{
  "d_model": 128,
  "rope_fraction": 0.5,
  "parallel_block": false,
  "init": "trunc",
  "init_std_qkv": 0.0327,
  "init_std_down": 0.0,
  "lr_mult_up": 1.4,
  "final_lr_fraction": 0.05,
  "batch_tokens": [16384, 32768]
}
Each number is 500 + 25 x the weight over the matrix's rms, rounded and kept within 0 to 999. Layers, rows and columns count from 0. Numbers have three digits each.

# up: layer 4 MLP up, 512x128, rms 0.534, rows 175-241, columns 64-127
# down: layer 4 MLP down (transposed), 512x128, rms 0.173, rows 175-241, columns 64-127
# gate: layer 4 MLP gate, 512x128, rms 0.516, rows 176-241, columns 64-127
up175:450509492492466525481495464483485532485477499518509493477483488527485470499478476498483494486547507500486512510477469517510517488555514477535528493542478494489488541475477513494512510536482500
down175:481480527532489522498497481517480517493536509517501479472519468523467482526509504520502498469484482510504530489499517491484513467525515508494501499490495481560560493530462525496472498515481456
gate176:493513556550511459499495479513492463498488518539531544512549511473535490512483527550491498505514514438523526510512518511561532496477488507508462507540455444492522517492461526469485505502494494
up176:510497479502496566474484486471474509532474516510480424491505489553503473519501501493466535508519477528474489472516521537477527505518517496519532494481512502527512536526513495453495486522503545
down176:497546519506522504478471512487477477495462518492514500518520479501499499521490454534519550488523509480537536447516551482541500489494541522549497501514496485523520507504480547498511437473471539
gate177:465496491513499444505530506516481533488503502464487529511514536506479487513540508458523491512502507492529465523502510498475510473522467551488508508476468537548525489488504500520503478498509522
up177:521488516489509528538507496488505504507502521526471519507475491473464508478501494515536517499427467479491492489541495499513502514509473474484521505508521491509463492512502485516486526471464498
down177:511514535481493537468458464534486496500508537488527481485452488474471498487511513489499502505468485461478540515497509475530520492558513471482507521488529493548504489512479490493510513495501492
gate178:490485515483526496528463502509520493509520452530515491524499512518507485523518464559513524480513499482522512481496530468474488551534489475497530459481534478493499516463526506513497506487513503
up178:451468519508502460517503533467491485521499497496473486482495517570492521485501502497481504513545508534466453531490453502493547511515489521486531554527501534534520504504497507480484456508494458
down178:470496486527503527493498511476515486529528490525484506516493474496510534460473526541493481533484507490520510501510529491481443540505538469492495478523503500486530500455500524519533551501548536
gate179:501540551470531523490498472493502482468462526504495486485513460499513513479526547444539487516505496531492525534481497493536509555519532482474515487513495476566520523482458505496508488483491502
up179:505492501466489518487473524505522487464490473506528511488497495496495499511503515455530514527516526499453473540507502431493508527479514475501535488509568453505498510463486491497524548454497551
down179:515529541503500468449531523509523484483512467497493514524500515456479505480503562509495510510503536499487491490522489427525506491531483468518517527503495486517477484482463505526532539483519481
gate180:487481483510481493529535516474526538500455500470503522465519494507502485476484507474501519480453505485514508484514531481493499518487469517472482536435479506499484501513511505484486506520500490
up180:512509508520506498503495516511493512513476510489475470490478491484518526515483550468523467502502494489424534477494523513506517535565464482481519485484467519509502441512525529479483488463500519
down180:513519491493530477476526456514506474538503541538499438512535494456522526527460450482478506495516520519463512487503528538540563494542486488492479498519485470457501527516486492496516526455492498
gate181:472492490511471511473504498479487451494469498493470507455518511515478491520463513543463506521513482499489512471495499511484482515504536522483552497527511502530434510465496525521465454492522440
up181:508459518492533487499489471490518490533503560509493462562528553433527502508525507497496498483491506492496522518504511488568507475513472506562499535447534535499492515505495409475481493487501518
down181:475509517438502480495513479507482495502507567481482529525507515483511463505461486483494512507511482513499508505523521456487533475472503521533511471507529494527489522477496500484523512507518467
gate182:481499466507500473507482512469499479474536433446481523504528515478475490576489495536512529503488498489463488498502464457510504480513477481508492460485479516541526480523532439509460556483513446
up182:473485500514489496502492516497507478497563487463516491491499504522427478508505493489520511486523520475481494469499530475490496510516511510501497504531507499539522483488501438506502512498550503
down182:521505510510513538517500497502541507509532474519437488502497482548506495505486484491545523490503516446528487510493499496499474519546529474490476458488474513493464562476501515495493486487495519
gate183:482523476524496512511520518484473514481525497481470556511498517460443518508497479493563526490490497522470522489508448470508482493492491522486534457536549510513492480506510485503459511444527461
up183:449447502489472553576461511495445517501491529499491570487537496486504497489497515562464487575520469463505629471526508571432491504487534512499498516518487549527421492503509504549488494536530465
down183:501469453508492516463508505541449452452450518470477493446548518554461496534481516507464469542521522498425509530482518519474544482485494496549479493505472469485501527537509495563499517562491525
gate184:488513516539519446484482504509528506505517477509553474513475493457504509466478497454506522469494479469508454484510498479457502486482472500489495484462494495523534462496524482510516493502494510
up184:491476470499463495523508512474491530495482538499492563524463446488527465512470450445470516473502473470485454481487523485520497553471462464518489502500506488502482501507464485474520461510488511
down184:538543504491510516494506487439497526500527465538505467529492496507543520468451503489565495492454461488539481568522500489507501537471526474507507499525510494492530494494524521510513519537469481
gate185:507485492502476491518526493477489465481471475539510507508493524507523496503493496488510508456483491473468495518471499476497506503470491482476458470517540506532572502490480509502476478472481518
up185:532504528489472476497518510512511482502479506505517503483480502518489477525487471482532524481474487496488479492482491513479500500473459491503493448509539499526562524484493511512493463498502534
down185:496522474483496498521516523529498495486428468525487499502536521519494506496519505515558517471477506473507558474503503504505488514490471473533504524497531496483529508482459509498478507509477520
gate186:503477456536471545497535452499474467508450487504540441476537505478497531527505494461484475499510496515469501519467469483533517489428477555496524516496480535502498519490473498522511545506552564
up186:498545463493509549493505515521519525500515449478519552462443471470461491499518503470511531473508441528484480503505525489498487500540542525467474460518507520489443496497546515451499514458467456
down186:534538512502532463511543498509505547497520495504459554473458490506517442505517502494514518481491468497495513518462458474474479492543557462508483508476493484515540507499533539484494506530475482
gate187:497509475470488509483477460500481493448441537523473542471493533484502475495495408499524455504503487522508499546528475457489478485472497477488476488534493476500477505477529549523545500511516546
up187:553502532503502490510506563518493495574497478492517485519492501511505515521479540490493553492459497539520507485454498504547545516495506491505530528471540542536487494486524443426456483456529473
down187:583528479557534512450537530565546503549487494468487521536497509491531491498513464519506487550474514526476500521508545448522519475514494474530484521503491537490505447519513468523513453470519498
gate188:508506489463499526500530537495506540534494525477508474513520457493442529463495490511480529479461513559492524462504473493545468528474477440486507494523478497479496541534526518519506513531494457
up188:447521515483546513475510469528503497495500499542461502510485473502494454552471503525507491463526481500521471502527472505478526499487495538491500499457529495503458501425540484511483473498507469
down188:495480488535527501518506511485500495479454536494531483543495503520470479496473496504483496513537481493543489459525467481511503467436478523482515493504529494529481483491526536491514485473514486
gate189:482489470538507472513506509494486473525507494511474507501511519481491458499535444533471507490494463469457478499448500497553510522522474494502531496478444539496488522487494532519466487497458513
up189:500505539495490471538509525515490513478535482539538487460519484534468504478526505521519526470482518502552486523470497487481466505481450526497520499496529485513476547523506531485557534483478497
down189:492478486462527524526498511511514465497514480512509521524488533507500472495506527511494524511472534581477483516540469507483511474461486464465554515521473525496483528470515471536514485522484546
gate190:479503472511488499460516516506497486473483559478548532503499551474509495509475468460480486467508544555539508499488525432457536486507502478566499540523503524485476476483497476525467505519522513
up190:458507461479505492473515520525478504505504519507497533558492503519501503510479503483478511438467526533474480502519483476486502493438491473546521511544487523476487533484453505525488520508536501
down190:471440524510512408505490463559486508492494524514475500519501461488442474521480460487486472535483476486559514548542506509447521514500525482509530477526461473472486503501453527493490530535518504
gate191:493498516515492505530480521543445515510519506515564484504526520476468472469516515475515509511503527497478462489466529492457516492492494536523512484432496530493505494520513523516509482496479498
up191:442510529497518468494476501535494535533508496524479509531490513528409492528490532502516537481509525502472489496498495461480513525500501559493492486478504511485494509492513576498504475468530465
down191:497469453507493543450448537476517517479476472473505475528485539507453482527469483465533495513500483512475475490508479522526442477444492457477500495495463502482478507529503577467530468486538510
gate192:474534477487499469476532523506499519475491522511587514491535518470500487440482498533515478473506493508548497501479514489494524549509532504532512511479507501527516490497516550478494496533493512
up192:509490538470493534538512482501503544509499488499468461473501491521503542501499520515479484511516495483495504473531489508513502484500441522515488527479503497460505536467502535534523509464502469
down192:475501481466534524531546469522460502505508505466491480477520475455490525445530492488481498486471523503456516455492501468521478475507453498470502516491510461440493501511509486540502513494496489
gate193:452530472494510520496476463546489489552500476486520540482508542523483504529498494530483493507495490519512464520524478476514483496502502507515479498576495525476532505490480529508525551509482463
up193:496511555537502524487518551474541537477522488523483486516511494476501529479490459496536502483517490493512513475481511503495519523520456499484528466498503493489496479464560441493497485484530524
down193:498519552537491503493528522546458504460478520519506491479491560520501484495512501493507497524506487507509550508496512498480479571539461518455497519475519465539542501517521475477494510499539552
gate194:533504509507526527535483479506503518484496489473492464489529459480561487497481484528516497508478495490494480541523525522541475521524534517507515474503511480478483522514498461519494477538483543
up194:505548483502505514510512491491516512495539465474529470500500482488473533489520484494496511482515448495519484558481524496505450479506510517551469472529503530501508550496474511452533453504478522
down194:537486481497494489469500515497484478502508479541526494517474572538478482520513527513492462535487520516448495496516501515512525493473498480480473490478477498523481436505536482519506515511553489
gate195:455475505514453507486498454505536521470530456500470518470513511487510479469461450544518499485445483523522511504458514498542489507483484502484441457498505456466530470460483506514480528491481523
up195:518454486503437465478503553476501502488518511523460500494546505535513511521505464510515504488476518509478516466515553504542494487468514449470482489431479463516469508530480525528494477495504510
down195:522486499521511490500514517457477484474529528457511498546463564497553558523541543506494528467492509519464527483482506485490515435499511494471477495482457480531499551488483466532501491548477506
gate196:511452513511488505468453461499487485515507508549488522463517513559492488548496511469489487505467502546506453506496484500499525510513554512494501458481524471502507500497515533507494476515542486
up196:453486449513531489524504481453486503433515505476481525472483518472487515531509494525489498528544478491493540505496519479499502498500531501478491492542527488514492531482477460540541509487516492
down196:490474526541464471461512498497501517485473450497472488455520514500447509517513538478558510475522464477498505498493514465502466520510485452492476536503513517496504539474475470544475486472509456
gate197:558461482502474545499510490514499482529485524504469516466533532522527485523489521548471549519484540526456466506506500518533542558497475492535485504523460501528533552513488466504506500515466505
up197:528483480488478519485501516506482496528486552523483498509522514499516418493500505527452515465458490517440466535481513482527504508468500497487511541507520511527461511522501472500492485543504454
down197:512519512507495489498522474530504568498530539479534483493500494493489506484491494503485495472466492492506557526494555485530543517444485523510476460519502476510489536456523467470518469524510510
gate198:505500476472495477546463504500495513509524521468503530516484483500558521526523487539438458468521505523494539468487510514523547461503540499513490483489485495497455486459481489476447460485480505
up198:474559486485487504473473483540499478534483505484467530496501534449479519499495504448481502539507533507499439488487520508477533515488515548539511540501531477545488448510562544511484525484538487
down198:493493489522529501481481492470496491486451510551509484482537540470530487485526451539516549504547502470516469537485521488499502474479447500527511515499514463514459497525497514439444516532474530
gate199:466494478473528488455434488511538510502506497522500502485485507482506476482498531485512535435527493524496495532474480481533517491467496521503483483478512524479512524484493517542478481452494482
up199:486503490543475532511517475486492409513508507523506523505528489491526487519509473479533523507487472509478551455536526521444504529483504497528454525496487481511512483549529484467483521499486479
down199:506516515467495501492498499513529508490500476521545439542517481526508534494506474480516502492475461543509435473490509532495472497497473540474491478511507487470511488545529534538509504501495461
gate200:509500483523553502493555468464500506489519546502517500520511471537470492499483511490464486476491452482486485489464497517476497476487498517525467488492514511495500493461480483500519503530495489
up200:469490511516494517508487469536528541495510430448490499529542538535472473508533483515523538466507471493486477486516456487551463485482477515506520516447506491480490434548505488513488454491514512
down200:483509532525472491482503484520508481515512519514480437528490485479480483556474505525552475507515473519503500498545530515494515468515509469492511502515547542489468483534501498513474515521441481
gate201:459478463498504468448514491481516532514512471520475492509471507499537545519464530467489486522491466495548483483492500484491489491491527494457536509515504541520463469467486534488458526527496483
up201:511487469506475512437519508537471512500524494477538506528514528487496537489504502526476533502462499506479499527515527494503495481530531444494525522506464500501499527448452524483479531536463500
down201:539436491475489493504531487511534508525488501484499482513530524537499532504503508491498539561480495480520515521522511484497529500485495458480516509498494543463473497489483529498476524487445472
gate202:504533506487478478481560436484470490507493536514519469480496502541522535456464526490534480446520483515548481481461484492520462525492516503455506488541512502485518538515508537496522504553499499
up202:498516523471497486457533466464532478486472494495504502486530487519524496452483511482488499510520478489507532489490492537493451507519489499446513496480501504490477527504526512473472543526494495
down202:532462468505510501468520507550486470519507553485489465534546486503476492500457503497557504483518501519493517487528475549516507477516536498504514533467546483495501500475512501464481490524517521
gate203:484511523505500475477463505486520514466534496490519507506480516490478444507467482508521475448548478469496504507496465447471466514506495505496492486460485542527487510504436495496531521507503483
up203:544518491510497514534539513515483520527451497473495488489527492510558543488511511480479483537485498500516502490492509542538514498485528484531521489534511455481480480510559516518467504517476529
down203:479511556494502468483554495472498462474514551502508496498519494483484534476487536480499550524484528534484522495487494430520494503497510489473522509514488494491541492444526521523500467502487508
gate204:524496532459467458464507476504511462499499500490481514466523496441454450467495511539466530471512533468492494521514501489486515534512511517518467515475473487491529517500480494520498503499514484
up204:490512477537516510543499512498513477512567475470521535512494493507506547519477483527497471505481450500487520530534481531510490482519486489503447483543492502507512486483511463484515503498447475
down204:478515487541497453528509499476527482479515513453553498471527492505486500505465455526480495535514525518504482464509527524482507497523499494506495477534498527484533493467514496507508533539460486
gate205:471505472501497456472502496526480479506497480513492526493502558526473480504523484505479539443507497512541482509537524488492504535488482519498488491501458516542538504439493505505472518519473478
up205:486521492489517536530507500471486496496469526505489500490508455458504496542508493478503519545499506537465501490505489509506511488533470487510496507511519472493511516525506536477543507507487504
down205:438525519489458492478495520482488505447495484472477522441503489457512486528485472528479491502461509500502490501502466526491503498510485517515519476480503523491547495518503516489543510460535497
gate206:481524511498515508479500469533504516495501487518499503477535494485497537527470482510480528521482450471497497512546479498499486514491442470487505494497493487511528478476495516469506497462490472
up206:500496455473509500512477508499514446498480531509473519494472482520531482494484512444538509488495497491468511493519522489473524454532487504462509518498487520481487485562441512488477484496468496
down206:551531475513517528507490540515527514505454494518441433499503451532478515483499468474522483504503505521526491474476517496488511498536510506528480482521517471499496494482539525583447533508506528
gate207:458511492489466514510506552486482486504483484452503445494506503457446522504524509447525490490453478530503539480471521502568491518457531543474502516485484532514499480502500456485486543508511481
up207:507475486487486552475448560482474541509450521533507508501508476508451507513516536529480457511450504497533450469522444506475496541485530547504496500551517532504500507515520503487483479482482484
down207:474476495490487448490512495458494495466504519535444498491455491453518485489524477478509460501464490542506531518512497452491467507482563470549513480527522510560533518501423439523472491490541482
gate208:505507479530506530478499497507443526514529532512518473528485472502475485514471510473512522502490526475526540494527522485491495508510480507512463466530494527520584502466463516500547505501491458
up208:516479540517501488499457528467517487512503480502481534495489531529502546495517470515500480508519518514462476480473484509529472517480503493479546547505512489498470479523544450540464484488504501
down208:494486504534508484513495502513536531508498496495517480502494532506511536499519494502529490496503470541493511467485479530493466475460553511539520481509526546534532509525527511524477494500507506
gate209:480508528461479489503501543471491519551452536503466503510508561499515515495533442526523487478478516516511507492498514480507517534473467484516487531488505489480462500532444496467531514503513502
up209:522532501545537499507502440473477495478516487483538502516483483512505496476514546467494512493546478509532505535462514512499481506529541476475522480503521527533509503466490488501457504518507495
down209:455504467513520496501480517505468526526512547492480527493539480528482534528492474476497498505519495492495498516533476491512493538536527523484489517498491527469462484526501510527447486510494499
gate210:494513486520538509487538503505465441544496452505533528513473489512490481503452533470532534505493527537539459479492496485489489495501509523474530531502480518490513494569522507481477486519496485
up210:448526525507496499485459528446528559476506463479484471492509467512493519474510484492479445513508508474502503507519483505470528477514526517528498485514503460526476526480507497488522517491492480
down210:522529477483474488467529531492513466480500522503478483482481504473523507509540499502515530490497497465450490498520491490524443496515492472470461496494489470481492496496527501502489490455507454
gate211:490481498468494443476474508480465483513504535489472476494493467510531507510516518508511480493464507503491483493493493509500476505479467516503511498521503540457538504505517462544509494492522524
up211:529531486533492556522501506526511532478498489490501518489502523478470490489506484498489515495553556473540482523483501533505507516473518489492470485470494478514495500499516507480499530505473485
down211:481498480509477498496487494515518531473505519447497487526490527526558501548509481458529501551522488541521545486516518501524498505522516522454500509494485486494527482527460486508488503516486502
gate212:482530484479468517492482506506465463464475509490501557505515503486468524518466485518465499480472492482461481458471530522493506505512503503481504470510485448439481503509458487499505514543499523
up212:450513546507504508516534448468519489455450494504523512494481546512496548543470484518465502489510492510474505487502568525513503496504439445499517503458475490476494544451486462469482488540480485
down212:468492506502432484522529491495472496568459476507548491511488482489489520528507477479490551492521490500511490510515547430498507498510472452447549524451466456474477424479516502480488493499515469
gate213:460480522489519522483502500513512499523503462507567492472510496502542531513480503500503486519483490486518568496539524496530506514483535483548469458481503523511499534521490513499483509500518487
up213:481468485487481555507504527532498468507450484501508516514510513508521465532464488502465532495459470456482532500526490497525485513531508473495488500515446481503511536536516470504538494527519486
down213:497497504495498490513492525527523531514542456530482500547494495508524478534513534492533465540521497501495504529500494496498514524497546468479492494492520495471465507487535543483494489473506481
gate214:512509511475519467481511520514517489497503532472544468502496490492490481544483540508468495502534530482505523486507523497478531537514493492476484482504464495512451484513461502488489469503496499
up214:498498488499516451484554497512529492496493498498539491484519477484475483502493510509500510511505477517474539448531513503485482534516489504501503468489510524506466487484486525486506512512520448
down214:502489482502484477507505501487530527495529477488510495497504500551490493531527502524505457509523497469494526520529485508488485540500526499527498507534526502525501502492473492517530491498472457
gate215:502507486515495528519500513512455500512468530496487492520519461490538500482508524501458521510486514538481531479510498494475485466533522535502457485531527494508479488475506513493460493509492467
up215:515492521511487537446506482453522545495546504540532495468481527522493527469446503521541484469497477474463551538464483480559479506436446486494550511415465503464530519497494483515508458461480537
down215:541495493475508487472498495463497500502508480519526496498467511482484513497465476501519509475488495472504492515472516450516514493490550502496480518484467493474546540462482469484558483463475504
gate216:489506577548522455514511486512484473526473557514489504512484507518482520545486508450511472528486536501453484523488552487483536521518521503527525506474498529464496538506457485519515512503454511
up216:533522513525496483505505453507532477522447519524544499482507499536474503546471490483515478507495488524486510556486498459471481490505552468568501460520449530491496514488494438502513516480480497
down216:498463449500511496519511497514487500515472494495501554533461509505479511487490481476523565507502466505512496562461509490506521507503509478534497467503511466505499474492476466516514525513509504
gate217:457505509517521508502490517509493519529522508476443491499531501488458510507515504512495526519527500536498516520481520534495522505477506534474500533537488548558492510550542506488542516536448451
up217:532501477460541499481491514432488522486473487443467484505507498511483476475528516533510520496517519505494447488534534514499471497491537568492562494492562536511472470527468484485532469470517528
down217:493506559510508491516565436472449574411505530481466517475467540467494473504470481518508471513521549509508489477509488476512521491495490456571549487524535474505515473479473487463517490507524522
gate218:457525509496464476513523486494551506450484527486536513461501493499519494434532475520486530442502486533490496509524498523492532535519459488448513516525455495527522494517507539525486487517497496
up218:523440464513479499497505519492471527477473531475530496461454505549532518480462527451503498484490483479481519546489505505480494529500503490509524477503498521539516519544502508497495523502482477
down218:488520467484500510487498491514548528479452518485515525497486514548490477516485510496531504490482499534512467524530458502529488502481477442470524505461516506477533481431536510527510545524493461
gate219:475493538511510470511505488511473507515521503519507463550504514543517527469495510465451486465521476473502506454480545477460498499535535521543509504505503478500483493468512493495506531503462492
up219:522497493521513475548501482499508507517503488540490489486498472527524535478541498518484521448468465465537500494482486493488493534491467457494531465518510497485528526489494505508488512469457504
down219:536532479485490499499480525515495496507524452517520513518498474521513488499515459505472494448500537502458507464480533534519505523474477465460499550466507478501475504489466457505518482489488519
gate220:478528485493502505545493465514507507534490502498488516487520499520491529487483458493524480506510485499490474513517519462513470483465514509506498458538497518521497522488475495521453484480496487
up220:512505491494482506519462496506467526521498539515500503487500490486471501490461465521485495502497495499471520525540477486501467496457493483487465481512485517563460521491483488504471487501486470
down220:505506492536486504545516529532534475498525519496516525501464476502531511460547509544519494502466522506512488519526484496475486567434518475494461480498481509531492506494532489506468519502524463
gate221:494490478507490485500514511489506498465512496548515513501516498487475509463519455509539504507511551451462556464494497485530546486479504471501511513514495471504589503497479502527494531505526496
up221:507501472484498536560488461515487512486504496501491555511486522494496486516483509493475497516472474527526499455485480507516497500491478494514490505474491516544464530477515467490492498497476503
down221:474460484512512540518482499514518480474434545520516491509546535530483492536462505523504460486535521539505480518526501504494489474502497490508526478500527545498470515528493518516485518509518482
gate222:482516511477502501502471549490523520510455505549536490489506489456497543533507476479507541503520538530498502484498497488494516500454477524509522522511484517499478511508527497520499487479499511
up222:520480515492527508498497477447503509487488479474523463473512490486499466508490498506509528515506470496533520513449505453489508518540503494497515503519529536474497511500460503496537545525472548
down222:535493506487506464480546496545494490511527477532460526480507499534460475488497464497506470500469520485482467420512503535525534480528522526531475537474488493514465490493526506488510478455520519
gate223:514473502499537517511502486474461488550541504477468508496530498505511457516490491529475446461467496492483513496523491475508534506496485455528529493527524489476480460528521483463472500476516514
up223:486505513436509489495551494501563495497501487495535499514500470484521498521483520486473505562496500543540501487484477510516503536500484466539528461472463482532523487443504506499432502484517506
down223:503516490538533516509493510502489482521502456536499482490505523489516523477507489494474463516505509500479506469487457494520516506533562472506503473535486488551512473544510512535472448468452478
gate224:499477500493506486505473478482504476469459504508548488504516514503517483513512536458466470476493528498513497473568543500460501550470474498509513539502472510474458475511531457535539549492484486
up224:486487477493503503497551538535460526537512520485440526546483494469501500475491457552493504477483488553484518511481490521550527475523532491502473478492503501491489496518482518470481481499511521
down224:510528519538470476521499505504513509548496484513497494453503493536529437543465510549489501518473484508493524491472534490481501520530499461512537484482493538519555482466491498510513528498516502
gate225:446477441506489472511514545476514505548485528497525508465521467484518497554525501502482462530465469474484451453506472494495538497519487509511485529437486512443524500467482464467463516504557513
up225:486506475483443485523498558493541492496489504515493520468501512474478490554485496485468500489481540485475500466465472499501543505467483482468487510505532475475461510512506521480430521502529547
down225:443536503506441496506487500485526488497473526467513519487505500511500521526525548507466511462465526512528497496508487489467506514493509461482456497515502544501458487481513520458474505514510585
gate226:499478476502527484485549510528501518526524520520559495493493483521501485457527521481514512490467501449500485491467480487529486525493491500479503528435480570475487517501525516518560519464490543
up226:499485421534485484455457472507483461529468513509474477507498471526525506513536509457524514443530491495488498538539490551478499509508495490514516479549533511527518477508556492496516478531503518
down226:503536522558489477534532515506525565492494500521508495469517546461462493510494554478552507464501544491513514479530466499496496483506500509445494555512503520496530538482542500504472499500489511
gate227:558466473487531528478509485519495464492538519491513493495522509534511484519534501500460538502538511575528485484510507457549496500523480489494519454529480495526507524468480489523481513498518506
up227:502540535522501484521521470517537507502492481512508499488520529493501501545456528501520492466512477448528485540545498489496448462480482493513491487533500501488512478510470491497531498490514534
down227:508536503491484458513513499515475508479471508484482477501519496491529503507480505511513508469468524454510496511456527501486477476519505526455498552509545563517481512489470461531495506485463546
gate228:504530504546504529446495516485462527508528514522517519503523486524435490501476500527523470496475487540462529470486475483491457507490536480495556516499490504501467505513471462511502497490497462
up228:471487474481516514523524521518533486446490482514505500515518499486583436466514518465477502522512498435496460507489502541495563497518471531484485518543506488523515522474527533499490498491459522
down228:501533499535484553469535493530471530485507517486504525480499500497491487507481463515493468536515502482439483494468495515528476447501505518476533508495504494473476452506457484496506482480514488
gate229:458490524508498478468480468497484469460537457501441509463502520518515490500509492470499502472499496472484570499499511532536537514518486493486471495503523485508515541498487518533512507520500520
up229:506533483486488514503483531488528525485499507498511512480487503463519542486544500498495506498508498472510428525477519501505475466510510533483497528468485473538479505488501475476500492494482532
down229:487519514468546491499491463534502470486502512497498485497503494505501469512523484541480501532454526535483489509486443430491526527520536460486502493510498518536523479509500548486480488542509522
gate230:570521449500522507473534508484507486519477536507485521504544529508510512509515476488482512504490531510518492508470479431529488533492520521467477522498492482476504495495476516509487497488564499
up230:524501508495519506545494508483500474487479512537471518509493477518507519560510495519459472526509495468484484418492479485455532458466494490489489486461499488510530506482475471543515495507467496
down230:539539487476488507525503497492482499553457504478500487475510530527499482515512505517475489500522505506475557504507545515538485453535481488530541512507486507466481483526476483482532524454494496
gate231:498483556510469507490541484464481516490496513479520499494508489503506518449522518502520504455501520479550431490537518495555454484522477504474518420511461500542525483492441494487530525510507526
up231:520504496481523482527495475531481494486519493513446499500523512544520489484474487491509505531525458472490504518512499484485510523504489532518445473552527492499483486472505498433501488459462456
down231:480549519497466489500566541500539498501484536452565494532487465490465516512484494491498489524483518531515539490483516459485493502517504499471500472488494513507506466477503509494468488559526543
gate232:450510502461475542466494524475480489473515504488499549539511516510483489488471525554507541481494472523521503527493470486495512528534511484473503505499497505532519518515528477504494508508491543
up232:477519507475456534457510530469503479472514507507484532502507524493521477464443492529484516503520491477551493525540505482502511521496502474516494490498512492528507482482524506512523518514562510
down232:539468509489481473488540472463497498481471499493497499522501472508526487509491500507485541517476490493483516487526459503490550521523463457500522465491502505486497494504526469521471497548543517
gate233:498452497479502481461481507465521506508524496504501457493438507484508524495493507528498513463509479487516472501525503498478483514497485475511511506516506500499552509490481463531450506494479502
up233:493490505496481507507524526516511465477480530491441475521485483511469512479524477489527522484512502508507478529527510494507467512481442556514504474510520475462491498511461514506485451527484513
down233:533517492498548548527486502540456482476497490508522487519504487467545486506526492468493486517503529495511503494501496503484469461536507530514563549470514523487449500490505501548507496524521508
gate234:501501496515461491461479532531496516509501512511511461507499514522445484464513507505508509484484516490499455534497557518523499504469523521474523479474504517474546498513490539533510478487522511
up234:483435548498518524546481459481499468479480501496513475510500474471526536476534494503502461502471515487539529488542485498456501492507514475511488466492503512496513499492529449497468485487488495
down234:486450528471514500516485478543476508462498481474489507490493482478537519495525482522507497499460524534506508475509465475456519484519458508539482521505478510527513473513538446509495435495495501
gate235:464506582499509521499507509493559521453503533521519519493562529487474468512500487548518473530507481481479518479513497514463482465491518505491498529550455481471537479492505502506514497492481490
up235:568464434503483486508487473502467507571520482480465458503473476500542576508526499478483527454499511519508498500506469513539493532476470494517484465463538459524484510537516491547481508518482535
down235:518480445462429502507490476498464460487494509496494503508482515476555560474486485474495513505518513488507517550494515498511493546509486515466497459453529508531506496486540524500507467501469547
gate236:466491536520492478477528489507503489511474449532524567465510496485474494542474491483497492485498521512523524506535489490475557500475494525509514512469509511497527497479496545528502516453495474
up236:534495467496498536486496499503520496478525548508508479513508514528480519467555482474491503503485507512481488486489488518519450507484531494511501513519519472503474514519484486471500500535535509
down236:465467529501499533474493542542540530533509512505497501510516529545494450489462453531526497487515519504533492480522494457500501513512523506466497470485511502534501499500498493511455470482542513
gate237:507536494470498483495524456521522480499497499471486510481526508487491508512482443493502518485476525487477503515553489481523487504507470529518483507518508502476504501490491475474518527504566536
up237:491489487486518552517479533480478533511529501529461515487470490516476511494519516535518475521520456481503525473471489507494500484518531502542508497524526509507486494516505494481445466513449495
down237:474494484495484482507521472554496489512506515548514500480534467543486494476519470530511492524518483560488494456503505487474474502502534524484520509520513499492510479464498544532516522490433477
gate238:491514448517530488495485511486520522490524541510484540469530476476497495494470490503499479535456513573482535486470473489498517509548529489528471511494496529505476515462491527533496483499481480
up238:521533534470470554495496489514491459528495486495502515462460518525496545510505524500477471478483476496501502490486496474499525518476481506507537513466500445479481517471509458517483497485527503
down238:484503534464511544483514493468501508516478533515487460498455478486487520465482512490463509489492492498512535527482487485516482513482495520560504498482502525493509491509482468499500460471492473
gate239:475500460522486515484509499520522480480521493495453512516531486461456510528492462499504492514495486477520526495501504491503453471484487454504497483498511498475512467545504492576496487519502502
up239:492475513510540515508499523509485514513486491457479480492487493485527466515513540526488518479546525526484505521469475497526514534494483489518517518495515467521507507506520503477491486478483475
down239:474483487456504481471498470518494501498467496516504484467490472488468462465527480517486497494540508499493513507488489526548485526527484459450499502507478512517484515489500478493479502496544486
gate240:529489495515506468532521485509527509512472522471541492526509476478462501541470528508462507518489515507524510478500496508518524529514445507505462518482544480572517475524507502537498541482510487
up240:491509531439488431537476553490517517545460499468492477520482497496511509479474495427506544486526465538484552529508493454494543490509493511480497467467521546476467506537498495534492519432529536
down240:491496518507470512521497522508496537486490487472518495483511517507467462514472478493498512469512482504482481515519495453521470515499565469498546525520500508479462495600474504542591538510518505
gate241:490492501463487491459533470550516471439526516456467547506502449486498456509471525460499523527495528496483501506500531514491514495455545487491474445484490484500531549453491512501497509501517508
up241:565527486481521511482505497533496506502512496469488539539501427498512510489497488481520503517511470504520484545507495501478478488496531495477474458498448459515531539484523481520513561523490534
down241:483496494440530486527522491453481529525490464489496515546492531507500485484472475521508543503493488485516535513551512497533489495470500501524511516484490578501520519527510484508505508480518495